config.toml
activation = "silu"
rope_fraction = 1.0
tie_embeddings = true
init = "normal"
init_std_qkv = 0.0289
init_std_up = 0.0289
lr_mult_up = 1.27
decay_shape = "exp"
final_lr_fraction = 0.0
dataset = "wikipedia_en"
Each number is 200 + 30 x the weight over its row's rms, rounded and kept within 0 to 999. Layers, rows and columns count from 0. The size before them is the row's rms in percent of the matrix's.

# layer 9 MLP down (transposed), 1024x256, rms 0.0531, rows 844-950, columns 192-223
111,225,202,207,240,231,203,236,147,147,229,205,203,212,124,154,169,265,187,207,204,240,193,220,205,251,165,201,216,223,206,221,187
097,217,193,229,235,200,229,165,206,202,166,140,238,182,187,113,251,146,210,212,251,219,222,179,184,265,217,200,246,165,216,203,202
107,219,186,153,192,175,251,227,246,199,268,207,234,198,209,235,210,183,194,192,194,235,165,137,228,205,276,169,224,213,169,155,213
111,177,196,187,212,219,225,136,250,236,228,222,143,226,248,167,179,177,239,232,197,202,235,215,219,238,227,174,253,193,158,218,158
092,212,208,189,135,183,171,219,238,211,199,223,202,230,181,182,180,212,136,173,239,212,232,230,212,202,240,186,204,225,224,222,191
098,182,158,217,156,213,207,157,244,195,184,205,184,137,238,182,195,164,246,202,219,220,262,221,214,205,264,207,198,214,178,167,121
093,132,172,165,178,188,164,166,230,209,199,269,201,229,170,182,200,257,168,250,184,203,274,237,164,104,206,189,234,209,195,192,186
098,241,162,145,246,196,209,178,223,191,195,220,226,206,171,217,146,197,156,172,227,229,224,193,197,199,239,228,176,170,268,192,243
114,234,209,227,167,132,219,241,168,217,177,229,242,182,229,212,194,200,229,218,174,146,238,241,215,176,208,206,184,236,240,193,225
103,148,208,180,207,182,173,137,194,206,195,192,215,202,175,261,163,165,205,193,176,230,212,205,232,178,230,241,167,233,248,196,230
106,210,253,225,117,219,196,203,195,204,234,195,182,218,211,243,206,231,205,209,161,206,210,225,207,185,195,168,227,169,218,186,186
104,213,208,231,245,191,231,224,150,226,200,180,213,172,184,153,215,208,177,235,161,205,196,252,278,202,209,165,296,207,222,189,177
095,178,198,208,186,161,233,235,222,183,194,171,209,208,139,234,231,263,224,243,166,190,175,219,223,208,254,203,235,179,161,218,227
113,153,169,193,186,256,238,236,226,246,199,221,266,159,160,196,229,219,167,232,227,202,242,169,226,207,204,180,221,217,228,261,285
090,183,242,178,200,167,241,222,189,150,214,199,180,212,199,178,169,228,187,214,200,181,273,196,187,185,151,154,190,187,249,174,230
090,254,251,186,181,141,230,185,139,171,218,187,183,241,221,245,157,232,138,132,231,184,201,170,198,244,230,170,191,192,181,196,191
103,205,149,225,187,205,198,203,210,148,120,201,206,215,219,202,177,217,204,193,206,193,221,179,198,126,250,263,150,140,181,239,234
109,176,181,204,214,155,201,230,203,214,207,143,176,233,160,228,240,202,221,256,127,216,169,157,183,195,189,181,229,236,150,166,237
101,202,163,250,178,149,206,162,242,168,218,227,169,204,180,181,231,142,200,195,223,194,217,189,190,175,194,152,234,205,215,127,207
105,209,175,255,213,213,198,209,212,176,141,232,254,210,170,221,128,156,195,176,188,181,182,165,218,185,179,191,194,217,212,202,208
090,190,161,194,207,169,168,201,213,161,201,145,176,256,218,181,157,225,206,168,207,221,205,202,218,207,192,160,191,202,156,225,173
085,276,232,171,192,199,183,206,185,151,195,266,203,208,239,221,131,138,244,212,143,155,234,129,207,151,174,238,168,149,201,176,195
100,175,190,136,154,270,228,236,182,212,224,206,166,236,171,203,187,176,193,237,154,248,174,175,192,217,219,191,220,211,179,166,176
084,227,222,173,201,223,254,184,198,209,188,223,171,190,222,241,219,171,208,153,189,227,183,233,133,240,224,171,176,154,179,136,230
098,218,188,137,209,208,194,256,271,210,185,195,192,194,210,208,154,197,250,164,173,203,223,192,215,224,227,188,171,230,174,246,224
094,223,213,246,244,225,188,205,150,160,169,218,218,217,181,215,261,234,180,185,205,246,179,217,207,148,272,206,234,140,205,233,185
101,197,209,186,237,216,218,211,228,199,170,172,174,191,243,224,224,237,200,137,213,242,206,214,206,169,259,215,202,123,135,194,157
103,186,236,202,202,233,228,216,173,211,238,155,241,228,252,166,158,178,235,203,195,239,189,169,144,194,135,216,201,190,170,241,203
098,184,193,155,160,240,153,195,166,202,191,190,180,132,181,135,193,214,234,168,242,202,223,202,199,198,157,196,167,212,183,190,194
092,177,245,224,238,229,154,239,194,150,152,182,184,204,215,171,177,207,207,209,215,250,216,207,185,157,276,216,206,165,146,169,182
099,164,206,179,266,171,194,221,183,220,185,166,206,195,213,199,140,173,211,232,221,192,221,172,209,149,213,236,222,195,201,197,147
093,247,199,244,137,168,134,186,225,195,175,164,221,148,237,189,200,147,227,249,223,193,260,162,205,198,231,156,161,151,198,221,152
101,240,225,227,180,104,174,223,206,86,206,279,180,222,211,199,227,225,218,164,184,185,232,166,209,222,160,157,209,182,227,209,217
096,210,189,200,165,220,207,238,197,199,182,179,188,186,201,186,187,183,219,163,223,237,233,138,162,236,165,210,216,227,197,216,216
098,247,219,182,242,221,175,240,181,195,217,221,217,205,173,201,237,216,234,321,213,175,241,242,206,175,181,158,166,185,169,195,188
102,236,197,245,218,213,239,219,237,204,219,152,213,159,180,240,153,237,234,241,243,208,212,222,185,230,233,202,151,164,188,195,232
098,177,232,180,213,190,213,233,192,184,212,227,195,223,195,210,216,212,219,174,255,165,222,225,245,233,172,181,168,186,266,176,148
110,224,183,194,186,239,188,246,185,232,218,166,205,235,209,249,188,183,239,237,199,222,235,226,173,217,174,149,217,225,161,244,156
092,223,238,263,300,192,232,193,220,180,172,184,166,250,194,174,189,179,196,203,172,217,175,185,168,203,158,221,192,209,195,186,144
092,179,179,186,176,238,277,218,193,159,190,224,173,134,163,162,166,188,165,206,210,183,190,161,188,169,221,193,168,153,214,237,198
110,208,234,229,198,243,156,214,178,202,188,186,194,248,193,197,191,185,271,167,120,180,223,198,191,147,237,179,227,195,198,208,186
098,202,223,195,164,207,185,182,157,181,243,170,186,203,175,168,167,168,223,205,202,201,177,247,228,203,201,212,162,184,243,243,166
101,241,193,209,216,204,197,216,216,218,214,223,257,216,175,196,176,165,181,257,130,284,200,218,188,188,202,178,209,161,236,144,202
110,229,202,196,190,180,180,222,229,180,183,204,201,184,201,226,254,205,221,231,159,236,247,171,152,163,207,204,161,191,200,215,170
093,196,170,176,214,236,232,189,261,224,212,171,241,202,175,207,206,223,171,261,208,173,249,221,200,218,209,238,177,240,182,203,158
101,160,215,198,242,202,212,207,184,224,190,193,232,196,184,149,141,274,235,151,191,188,183,199,187,199,223,212,220,202,224,204,195
101,250,212,212,200,238,207,137,199,158,176,141,169,191,238,182,162,209,176,183,207,174,217,152,164,185,196,207,161,258,157,223,225
105,161,226,162,155,198,265,237,214,225,174,219,204,234,181,189,198,190,236,147,202,184,212,202,177,213,184,227,185,222,179,198,228
106,164,178,183,285,206,202,203,225,218,222,193,199,188,232,176,193,226,201,191,197,164,180,229,216,237,194,186,230,217,205,264,239
112,207,205,203,182,239,181,224,166,194,216,209,213,225,148,238,176,226,208,210,245,179,192,168,217,226,201,172,232,164,243,187,196
105,190,163,198,195,197,204,189,209,177,168,176,175,141,223,192,191,213,200,127,221,175,211,190,173,199,163,185,196,232,223,186,180
095,187,213,138,210,169,229,161,210,236,171,175,169,213,220,174,208,238,194,180,144,176,228,188,209,130,132,169,222,224,180,187,239
095,215,184,187,199,194,182,244,205,142,227,191,171,188,230,209,199,209,225,202,221,219,232,210,199,181,163,195,179,212,163,158,167
097,155,209,197,212,222,201,222,180,183,182,236,228,244,187,164,160,186,181,194,211,187,171,172,186,211,203,241,216,192,254,185,226
088,193,216,216,221,228,229,213,168,248,181,154,219,153,229,166,243,239,213,150,220,192,174,158,228,184,203,198,193,191,223,192,201
104,180,209,203,189,238,209,207,165,254,220,222,234,232,226,179,197,246,170,226,220,165,197,153,188,257,191,213,133,191,186,161,199
116,201,241,218,160,183,146,244,173,211,178,205,141,207,233,242,206,199,209,221,186,215,233,250,207,161,208,246,199,210,244,190,217
104,215,198,171,181,180,129,241,178,200,207,214,196,153,175,207,225,153,200,259,174,199,175,156,183,167,200,193,151,190,190,180,201
106,251,188,224,175,212,237,240,125,151,226,220,173,174,236,236,164,207,199,206,156,188,203,243,243,213,200,180,220,208,272,199,201
101,213,224,234,184,258,190,205,155,164,194,203,191,199,183,147,185,187,160,182,187,270,218,148,190,195,213,202,193,239,229,200,214
094,189,165,154,215,195,254,240,174,181,148,182,215,182,185,212,189,237,198,211,180,212,206,213,197,185,231,192,190,239,218,208,218
103,201,165,199,185,215,207,236,198,200,205,210,166,217,191,195,169,246,211,165,159,219,238,200,263,202,161,198,181,196,195,182,177
105,223,186,210,233,230,184,218,194,167,225,183,214,175,170,213,215,209,244,198,185,186,236,187,199,207,202,167,205,240,176,211,187
099,188,195,229,234,221,212,167,219,210,193,203,181,166,165,214,146,120,170,130,187,176,239,170,207,207,244,180,217,226,189,152,172
104,231,187,181,200,164,193,228,225,229,208,276,192,228,228,209,144,186,182,237,198,187,206,188,229,240,178,144,150,225,273,192,210
092,202,196,178,213,230,198,199,193,219,194,207,226,163,209,135,147,188,158,162,170,239,196,191,191,192,156,214,208,200,217,251,219
099,189,233,203,235,187,177,138,233,187,218,197,186,178,157,144,249,132,170,218,256,163,163,218,234,213,192,183,158,175,214,191,194
091,203,129,217,167,148,186,202,180,217,187,198,185,216,201,203,220,217,182,244,195,194,213,226,181,221,168,207,169,208,181,211,201
108,190,185,174,252,176,220,236,208,169,181,169,191,212,203,183,183,184,212,220,196,208,191,236,253,240,169,227,157,201,253,143,200
109,223,195,243,241,217,206,205,233,227,210,231,183,223,216,216,205,237,213,215,194,189,197,165,177,186,204,198,211,186,191,184,155
103,251,190,246,208,166,207,254,212,213,243,230,241,180,209,256,187,174,174,173,201,217,235,201,186,234,178,228,190,227,229,180,181
102,241,189,164,172,233,214,244,160,211,260,238,238,274,191,193,196,202,220,195,187,194,189,136,217,251,161,211,215,200,193,202,195
106,202,171,172,228,200,197,227,158,166,248,231,174,225,194,209,191,194,191,180,150,205,213,196,145,203,187,157,185,235,192,224,139
103,203,199,173,191,229,150,214,188,204,142,243,182,200,187,168,203,152,203,213,196,118,224,211,194,224,180,187,196,249,157,172,182
104,243,238,170,209,177,173,223,216,150,228,197,201,225,157,216,201,229,252,193,234,169,234,240,207,172,188,178,141,200,183,245,253
097,177,239,186,197,215,161,177,186,178,195,208,249,188,253,145,188,173,219,198,206,202,152,209,206,176,164,238,186,133,203,249,195
099,170,276,167,191,211,167,207,221,182,217,191,180,161,197,227,235,240,230,230,193,266,179,231,195,227,174,209,190,207,186,204,247
097,135,161,257,201,213,220,177,247,156,262,161,193,200,170,270,207,131,170,247,189,188,192,232,205,183,228,220,177,199,202,201,185
098,184,221,171,175,194,272,198,235,179,195,225,187,205,175,218,198,208,241,231,160,221,181,152,240,190,223,188,243,111,226,212,184
100,244,243,163,235,209,178,188,184,203,232,177,217,198,182,173,247,246,168,191,195,181,204,148,258,195,167,203,217,155,185,162,158
099,148,226,160,234,222,154,150,199,209,242,164,182,187,198,200,233,227,178,161,188,188,209,200,196,212,189,183,184,233,264,211,169
085,194,195,275,211,182,218,228,176,190,199,213,230,148,219,170,263,184,191,177,201,187,193,210,220,295,191,212,140,186,216,228,211
099,214,236,206,210,249,190,164,202,164,216,203,211,141,233,155,234,181,176,222,170,185,195,194,188,215,137,194,178,239,204,137,233
105,204,194,206,194,240,183,218,229,149,205,146,210,213,202,185,218,183,182,179,240,252,207,151,190,222,196,217,214,168,277,194,168
103,266,228,218,207,188,178,159,247,198,218,243,122,192,191,180,221,232,235,224,175,228,201,244,193,217,179,202,190,233,233,213,223
096,231,285,215,203,210,189,218,209,209,231,222,215,255,208,192,202,248,163,172,144,167,250,188,197,200,173,179,163,205,229,228,197
117,173,145,224,191,188,171,197,201,188,170,230,164,224,189,211,238,213,211,202,148,217,179,176,200,153,201,196,188,131,178,185,225
100,187,238,172,219,149,211,238,193,228,228,281,175,248,194,210,181,181,208,226,185,219,113,223,211,181,216,172,239,168,161,214,270
087,175,206,245,218,222,212,204,222,166,209,162,170,215,259,183,170,155,198,210,202,205,174,184,194,194,193,183,189,237,144,205,219
106,177,238,200,189,244,231,209,260,202,202,208,189,200,160,199,213,226,162,179,198,205,237,234,206,232,194,206,201,127,196,265,187
094,201,182,171,178,231,235,170,181,164,231,227,216,195,189,165,140,241,199,180,132,234,182,164,248,156,298,250,217,167,235,208,258
097,206,178,160,169,248,212,186,188,205,191,243,173,236,207,183,167,245,165,227,183,214,194,183,197,151,219,217,209,189,230,249,212
098,192,156,190,246,171,178,192,208,182,187,178,186,236,128,218,228,186,173,208,171,204,205,195,211,190,167,199,185,221,226,205,203
105,178,213,176,218,185,198,195,176,235,183,148,211,184,184,185,203,147,154,263,185,197,211,239,187,203,231,221,197,253,182,176,180
099,231,143,285,226,187,215,194,169,216,193,192,229,155,214,180,263,214,214,195,227,205,240,188,235,204,204,238,203,238,182,221,213
094,199,245,208,178,202,142,231,202,193,199,270,216,202,159,209,196,193,187,182,158,191,149,253,202,186,280,232,181,212,201,226,213
096,193,194,243,215,188,156,176,183,179,145,241,155,233,243,213,210,221,222,180,176,172,152,201,171,190,178,209,181,196,250,230,260
102,175,144,240,199,232,184,198,203,182,192,229,201,195,185,210,219,242,225,226,231,248,207,245,216,199,198,225,132,184,166,207,236
105,251,188,193,191,189,165,212,191,200,253,215,166,212,187,168,149,165,204,202,213,199,172,249,248,217,203,179,203,161,127,184,194
104,192,226,243,202,265,172,177,201,225,207,205,221,162,160,245,195,204,238,208,199,232,197,172,235,155,176,155,202,211,185,221,196
094,196,212,196,270,201,219,204,218,184,206,190,212,231,139,254,208,152,228,133,173,187,172,195,178,158,164,227,165,246,165,259,232
098,188,256,186,166,158,199,226,205,179,195,185,214,252,280,222,243,187,173,186,186,219,138,201,205,171,260,194,159,215,185,250,214
097,168,192,222,154,214,169,222,193,182,171,182,186,174,189,216,277,155,167,181,198,244,234,249,200,216,177,177,240,257,199,178,203
089,215,197,194,186,206,181,222,209,243,177,231,213,221,209,227,194,210,218,209,157,205,203,223,187,179,208,159,220,197,153,209,173
095,190,189,144,183,229,192,199,212,145,213,203,212,245,212,198,210,243,227,197,224,199,222,196,215,217,177,200,166,226,266,180,224
090,209,197,198,216,224,252,158,134,244,168,141,136,201,216,209,164,244,254,234,182,215,225,202,216,208,243,166,212,238,175,189,139
090,186,178,195,251,216,248,159,171,193,185,233,241,194,213,227,154,168,251,200,189,219,171,206,206,220,178,229,243,210,223,222,167
# layer 9 MLP up, 1024x256, rms 0.136, rows 845-951, columns 192-223
093,172,197,176,193,234,203,219,227,193,215,172,172,191,179,261,191,178,199,188,120,186,216,151,228,188,229,177,144,218,216,166,193
110,201,204,176,213,221,173,202,199,240,190,198,232,160,212,183,239,200,211,208,175,214,195,152,227,217,168,219,206,210,212,193,204
104,200,164,166,256,211,171,240,200,180,208,172,181,173,222,119,267,202,174,185,214,178,212,189,216,224,165,137,192,184,194,190,175
095,215,186,251,181,218,179,207,191,237,214,177,199,209,211,204,236,203,222,161,189,193,172,171,209,181,200,181,230,225,175,220,231
105,184,210,196,213,215,229,254,211,180,142,215,199,202,260,253,204,197,144,207,174,199,225,197,130,177,222,243,135,224,234,186,248
100,154,214,222,194,243,213,194,193,244,216,203,226,166,135,175,192,142,204,196,222,240,230,238,196,245,185,220,214,204,208,212,250
113,198,175,211,179,196,219,274,232,229,188,212,189,157,264,195,252,189,200,232,234,193,230,209,220,192,182,136,178,139,228,196,204
107,174,160,201,198,221,174,211,208,221,196,222,169,171,142,263,182,177,232,163,267,173,215,262,198,206,189,262,169,206,198,241,123
110,222,180,214,220,171,165,231,248,200,187,221,202,243,186,143,148,222,209,231,190,196,235,205,192,252,204,176,187,180,213,195,199
099,206,182,162,209,217,209,193,186,208,156,186,204,246,152,202,196,185,176,163,184,159,263,188,217,187,192,207,214,199,201,209,237
113,227,132,186,176,199,231,191,222,237,210,183,219,205,238,293,147,197,186,191,220,161,230,174,176,223,160,223,182,212,133,200,185
102,236,154,209,247,167,191,206,158,175,206,194,214,188,193,190,206,213,162,172,201,147,214,224,173,219,174,205,217,167,201,242,232
103,221,164,240,208,210,168,195,184,151,174,204,198,164,162,193,227,186,168,225,159,244,170,198,231,220,216,231,163,186,224,211,183
094,229,244,195,203,197,233,201,265,217,197,176,199,149,249,177,177,147,137,199,185,158,193,199,247,195,234,244,188,216,192,200,227
093,191,176,189,179,134,161,192,181,218,229,235,187,220,215,205,247,184,186,213,195,216,170,254,193,207,181,236,216,257,174,147,190
109,192,187,165,188,214,220,164,163,236,210,202,172,207,171,160,214,208,132,199,202,189,200,165,213,188,251,224,251,206,196,162,201
113,206,184,181,223,204,200,179,266,255,188,184,243,177,202,194,230,166,193,201,188,214,199,171,244,178,195,200,200,205,237,194,196
101,169,224,132,184,212,160,187,247,255,210,245,181,243,127,148,201,239,198,263,181,172,187,207,213,254,191,178,198,216,206,151,175
107,181,198,223,198,152,199,207,183,175,172,198,193,236,214,240,182,205,218,217,173,226,144,198,227,219,204,197,226,199,257,178,175
091,229,223,186,239,130,191,234,189,213,216,201,203,208,142,220,213,198,211,142,201,231,175,231,173,230,228,168,262,214,231,181,192
098,178,223,198,217,191,228,202,253,256,244,213,151,188,193,176,252,206,216,183,110,193,226,208,206,213,226,175,223,214,213,225,194
097,191,184,225,222,247,133,226,132,224,225,262,239,201,157,228,169,142,219,220,188,211,233,236,199,251,203,204,205,193,224,228,222
087,186,172,179,242,153,246,129,240,223,231,181,220,181,194,194,181,192,207,221,200,192,176,173,238,179,192,240,212,157,241,216,200
096,208,212,239,235,205,181,222,148,235,165,164,217,200,120,160,191,220,193,208,161,184,220,174,194,193,181,215,180,181,240,209,140
096,249,149,212,212,255,163,196,187,205,219,191,160,196,173,201,173,227,247,184,202,168,216,176,242,144,142,182,203,243,148,227,161
105,225,239,191,171,186,161,161,170,189,159,176,225,168,189,213,149,245,238,164,217,209,214,202,259,209,199,192,184,216,166,189,177
114,134,256,167,287,190,232,264,275,177,134,191,179,227,146,234,224,225,207,214,184,193,181,210,193,193,155,174,173,236,176,254,195
100,180,210,211,204,187,164,223,256,224,222,199,189,184,179,260,153,201,211,236,171,247,168,219,189,205,202,192,201,269,195,206,191
096,220,156,193,193,234,155,215,221,227,237,244,214,205,197,193,148,205,248,208,203,183,217,209,173,211,187,178,158,252,204,196,249
104,208,158,205,157,268,220,255,207,168,188,148,163,235,179,250,149,169,176,218,163,234,241,180,191,202,218,181,145,213,194,211,196
104,187,229,171,247,204,255,256,181,232,180,220,187,175,205,277,142,251,166,128,132,252,178,207,205,220,274,258,235,216,180,203,198
102,200,234,207,242,168,158,217,221,193,205,183,245,172,158,191,236,206,217,211,161,139,183,195,187,212,176,255,205,222,199,199,245
093,231,189,226,200,144,174,162,217,189,198,230,152,157,211,227,151,161,218,162,210,219,211,194,241,163,202,220,210,141,252,172,184
105,200,193,226,213,207,195,256,233,230,187,165,186,181,162,184,227,235,201,151,230,170,248,194,209,217,208,261,230,258,192,153,253
103,207,216,184,165,201,212,208,121,243,228,155,228,226,230,198,167,197,135,184,202,176,249,138,178,272,170,198,167,172,201,192,190
103,241,216,232,229,195,175,211,242,228,231,224,185,203,174,199,159,226,189,241,214,188,183,193,220,213,150,210,167,177,220,248,174
105,197,194,184,199,174,170,200,206,202,194,114,220,207,227,207,170,151,176,207,198,175,231,234,177,165,137,251,173,143,169,156,249
092,207,205,200,214,217,184,176,198,242,163,189,237,191,224,189,189,149,153,167,171,232,146,186,226,163,169,198,208,202,215,243,264
097,247,186,227,204,199,265,204,183,216,109,185,222,225,173,168,227,192,242,188,176,233,122,222,218,161,231,223,204,230,213,166,177
109,219,188,225,161,244,188,128,256,158,200,139,167,190,167,197,183,245,262,195,168,204,175,231,237,230,166,176,228,214,210,254,238
100,239,215,240,196,220,160,121,178,262,182,209,223,193,215,268,194,220,229,199,203,207,207,212,112,176,201,273,222,254,156,132,227
096,136,254,195,226,195,241,222,235,220,184,208,173,204,262,193,191,202,182,193,245,176,169,214,187,207,175,220,190,180,191,246,153
105,222,175,190,201,189,162,248,216,169,187,250,190,210,197,179,276,198,152,203,185,216,194,209,243,217,141,212,235,206,166,195,259
088,210,213,224,222,248,165,188,170,209,175,255,210,193,245,222,174,174,194,203,164,216,206,207,192,215,229,194,201,209,203,215,174
097,193,179,175,163,205,172,183,201,201,205,153,201,202,243,184,200,148,195,244,152,162,195,207,215,239,201,197,205,171,190,171,203
097,203,185,189,192,251,208,224,192,166,198,225,170,186,177,283,178,197,223,194,194,195,148,229,215,185,199,199,197,206,203,222,149
101,228,168,206,159,195,264,181,208,261,203,207,190,162,214,188,179,236,173,138,229,192,182,200,241,245,177,237,181,206,187,196,174
102,203,182,150,184,146,180,265,198,251,169,200,250,245,223,235,231,191,191,156,259,181,191,193,142,127,242,197,171,193,196,208,200
100,265,174,248,207,173,215,250,154,170,199,166,228,287,196,140,249,197,183,215,203,201,207,198,157,226,193,242,248,220,206,195,216
104,271,201,216,266,198,217,177,197,262,242,238,228,205,208,212,159,164,240,194,236,218,219,207,154,172,224,219,177,228,208,212,172
099,185,221,217,247,173,206,263,218,235,185,175,260,160,205,169,212,241,208,215,215,231,234,210,221,187,186,209,167,86,224,239,231
099,234,203,160,205,226,157,180,188,222,226,202,136,159,175,158,213,219,200,221,207,203,165,244,211,216,148,169,221,148,205,167,189
100,278,200,212,172,159,159,190,221,166,238,223,191,209,213,250,218,130,197,180,238,185,184,186,185,208,183,231,214,184,205,213,242
096,160,258,218,204,150,173,215,250,166,237,174,233,287,148,203,159,248,264,154,161,185,231,210,207,257,190,230,256,194,178,211,191
096,229,214,192,200,218,205,133,228,227,243,200,208,244,138,255,213,157,195,207,168,248,201,207,198,248,198,192,217,175,173,219,117
109,168,195,230,220,229,222,154,177,213,235,173,197,214,232,188,174,220,140,166,134,203,243,155,200,236,219,179,178,159,243,193,179
103,210,255,196,213,160,168,241,173,236,153,260,116,242,220,186,142,213,227,165,180,189,172,197,201,201,149,140,211,236,186,202,216
103,202,200,197,199,200,190,226,232,197,210,177,183,164,252,164,194,165,181,203,163,218,234,227,192,188,205,243,186,168,144,218,156
102,175,168,196,204,198,209,181,194,189,174,192,235,221,183,216,238,175,180,203,241,175,226,192,223,176,203,209,204,183,163,179,152
096,202,251,249,165,158,169,213,165,208,152,215,179,234,213,201,234,162,231,216,255,216,160,164,153,209,196,235,202,192,138,207,218
105,191,172,184,211,237,192,197,173,239,184,188,250,205,168,149,166,182,190,179,151,179,184,181,168,261,227,217,240,159,208,222,180
097,205,216,207,167,195,197,193,218,220,229,207,206,215,171,225,156,223,234,197,183,179,207,185,133,235,156,274,147,234,175,228,233
095,163,182,221,210,173,212,258,191,206,214,201,242,199,188,225,296,160,214,222,179,181,129,179,231,187,211,224,237,219,270,170,171
101,210,192,216,160,236,162,183,232,158,178,142,206,173,231,181,146,169,160,182,242,214,162,196,201,244,204,225,190,212,170,231,142
099,212,210,195,251,165,182,183,176,184,278,169,219,213,169,223,247,179,201,203,177,205,191,204,208,199,180,189,241,239,188,208,193
099,198,213,194,159,173,178,190,204,213,148,195,182,198,258,193,190,176,246,206,218,193,180,149,193,196,197,174,249,229,202,206,245
097,247,205,194,178,204,197,162,171,236,222,203,229,189,194,179,138,206,203,163,219,254,197,137,171,236,197,217,196,171,184,217,225
100,197,206,186,250,164,185,236,193,190,223,180,229,162,192,216,233,156,171,209,188,133,198,195,208,214,192,232,230,186,209,192,215
109,243,193,203,237,177,163,228,183,202,208,232,214,180,221,157,206,172,177,225,261,225,208,202,179,222,215,147,180,172,229,224,161
107,199,213,182,237,195,162,248,223,196,176,199,215,265,205,196,172,205,190,206,198,197,205,263,244,194,223,186,226,216,189,183,248
097,242,218,252,211,182,216,196,215,226,192,208,224,199,173,227,180,194,170,221,227,219,191,224,226,205,187,207,183,230,238,268,142
107,203,166,254,207,254,159,242,207,199,196,144,209,193,192,210,192,271,207,149,195,182,188,250,197,257,203,173,189,223,231,158,263
104,205,245,238,260,248,185,206,256,204,225,170,226,218,199,237,157,181,140,175,204,154,140,171,211,161,169,174,214,185,211,178,183
096,159,168,194,227,242,224,217,244,207,207,211,195,188,214,230,220,231,230,168,216,257,233,178,224,238,199,238,224,213,262,184,135
095,208,206,183,232,243,153,250,173,178,246,212,182,191,146,197,194,207,192,179,180,193,191,206,233,230,163,193,242,223,193,250,213
104,218,208,221,208,184,185,124,234,195,192,238,185,162,199,204,237,192,170,173,214,201,234,230,157,241,172,204,184,226,202,217,210
095,257,190,205,149,185,192,190,247,216,210,180,240,176,279,184,185,209,198,140,234,157,217,182,223,189,226,211,203,163,144,191,202
093,177,198,204,212,254,210,216,227,167,177,239,191,182,224,185,168,199,237,188,220,249,225,203,236,240,169,232,225,227,231,201,214
100,209,213,232,164,186,228,196,218,214,166,210,228,211,157,181,235,200,194,229,178,203,181,198,205,234,224,195,173,234,214,250,190
097,209,219,214,183,186,160,252,184,233,173,194,190,223,228,133,182,183,190,184,192,206,224,196,205,190,185,205,205,202,161,195,213
099,209,158,170,217,244,180,179,245,195,177,139,165,272,171,207,161,236,177,150,186,197,166,145,214,180,282,186,171,191,202,163,230
084,178,227,236,176,237,218,170,249,245,230,195,234,223,194,188,210,241,184,194,206,266,215,125,225,222,175,169,188,167,218,250,198
112,170,180,167,188,188,183,85,191,233,191,154,212,197,184,205,238,144,174,203,231,177,250,182,247,191,210,238,210,199,233,204,219
097,199,150,169,245,203,211,211,197,194,224,190,192,182,213,206,229,243,191,157,146,234,177,201,213,164,251,199,198,186,192,168,221
102,208,164,221,190,256,197,206,230,252,221,126,188,173,216,146,237,170,214,271,216,216,192,235,187,226,186,179,171,208,141,222,156
109,187,195,181,213,198,200,187,195,257,186,235,215,165,207,263,206,247,187,183,179,194,156,184,229,223,178,139,162,139,191,210,195
102,269,208,228,187,233,196,170,152,180,129,153,182,172,179,200,139,214,228,192,191,187,171,173,218,197,200,183,136,168,185,134,214
085,208,216,167,227,190,156,220,192,206,190,172,238,175,188,228,238,188,233,183,179,141,204,200,188,270,215,177,235,208,269,115,210
102,178,243,226,215,223,169,124,201,179,151,206,186,196,177,206,173,229,205,158,169,217,189,200,196,179,177,219,219,175,129,193,157
095,214,215,180,269,227,152,235,216,191,233,175,189,172,208,207,229,196,243,219,184,160,269,203,248,199,182,181,187,242,168,203,201
101,193,225,189,223,161,191,208,222,196,198,187,168,176,218,257,217,170,203,173,199,170,251,240,208,208,173,233,203,215,201,166,209
096,224,221,200,185,226,183,245,270,257,168,200,136,237,200,180,168,187,216,165,222,217,199,195,187,232,217,148,189,148,137,213,181
097,219,191,216,189,203,210,230,219,213,174,220,256,268,190,197,178,187,188,213,180,144,170,213,144,194,161,188,224,231,164,168,235
102,208,189,241,210,188,193,198,179,126,232,201,172,209,170,237,204,212,188,155,192,185,179,202,207,194,196,263,210,236,223,146,169
102,232,171,205,195,159,254,230,184,208,182,144,220,212,236,204,172,200,194,183,283,268,180,180,210,178,224,197,244,184,207,227,224
099,164,219,219,157,240,138,230,220,234,219,233,194,200,197,222,216,210,124,189,202,150,214,124,188,220,200,155,221,138,213,227,247
108,214,201,211,216,207,143,200,223,276,192,158,292,222,222,197,142,234,197,217,209,146,209,188,228,182,196,197,217,211,188,184,194
103,189,173,192,194,176,273,185,256,216,169,213,206,149,155,239,231,220,246,208,240,196,199,180,161,252,231,210,188,204,242,172,198
100,218,199,168,230,174,213,163,203,215,190,228,219,215,167,238,187,119,208,192,230,264,181,208,208,203,177,247,203,167,194,199,175
104,207,180,189,188,167,196,109,237,197,171,189,174,189,183,165,147,201,200,226,209,251,211,217,207,232,210,158,253,192,228,120,167
098,173,177,189,210,232,187,197,188,194,141,201,153,195,173,178,175,206,154,207,179,219,201,206,159,254,199,176,201,217,213,176,170
103,238,230,225,195,197,186,217,189,255,218,167,237,202,261,131,142,188,246,218,210,178,163,211,191,233,221,211,200,207,214,219,138
099,208,169,162,213,187,147,200,204,211,219,186,219,189,250,231,181,220,200,189,240,230,215,190,127,173,171,221,234,145,233,170,211
097,231,192,218,203,187,226,232,144,210,219,196,164,162,204,175,170,219,221,242,156,187,205,209,206,265,195,175,258,224,180,214,168
089,230,191,191,194,229,127,195,184,230,195,170,227,176,213,205,232,218,163,186,203,218,170,222,235,227,192,220,216,203,210,209,245
098,203,233,214,186,169,175,196,242,170,209,150,181,183,202,215,248,202,193,214,222,193,160,174,215,211,233,170,213,204,174,180,166
098,224,192,238,194,226,182,219,158,192,202,221,216,240,199,245,277,202,199,223,153,207,231,231,201,235,244,241,191,169,190,193,184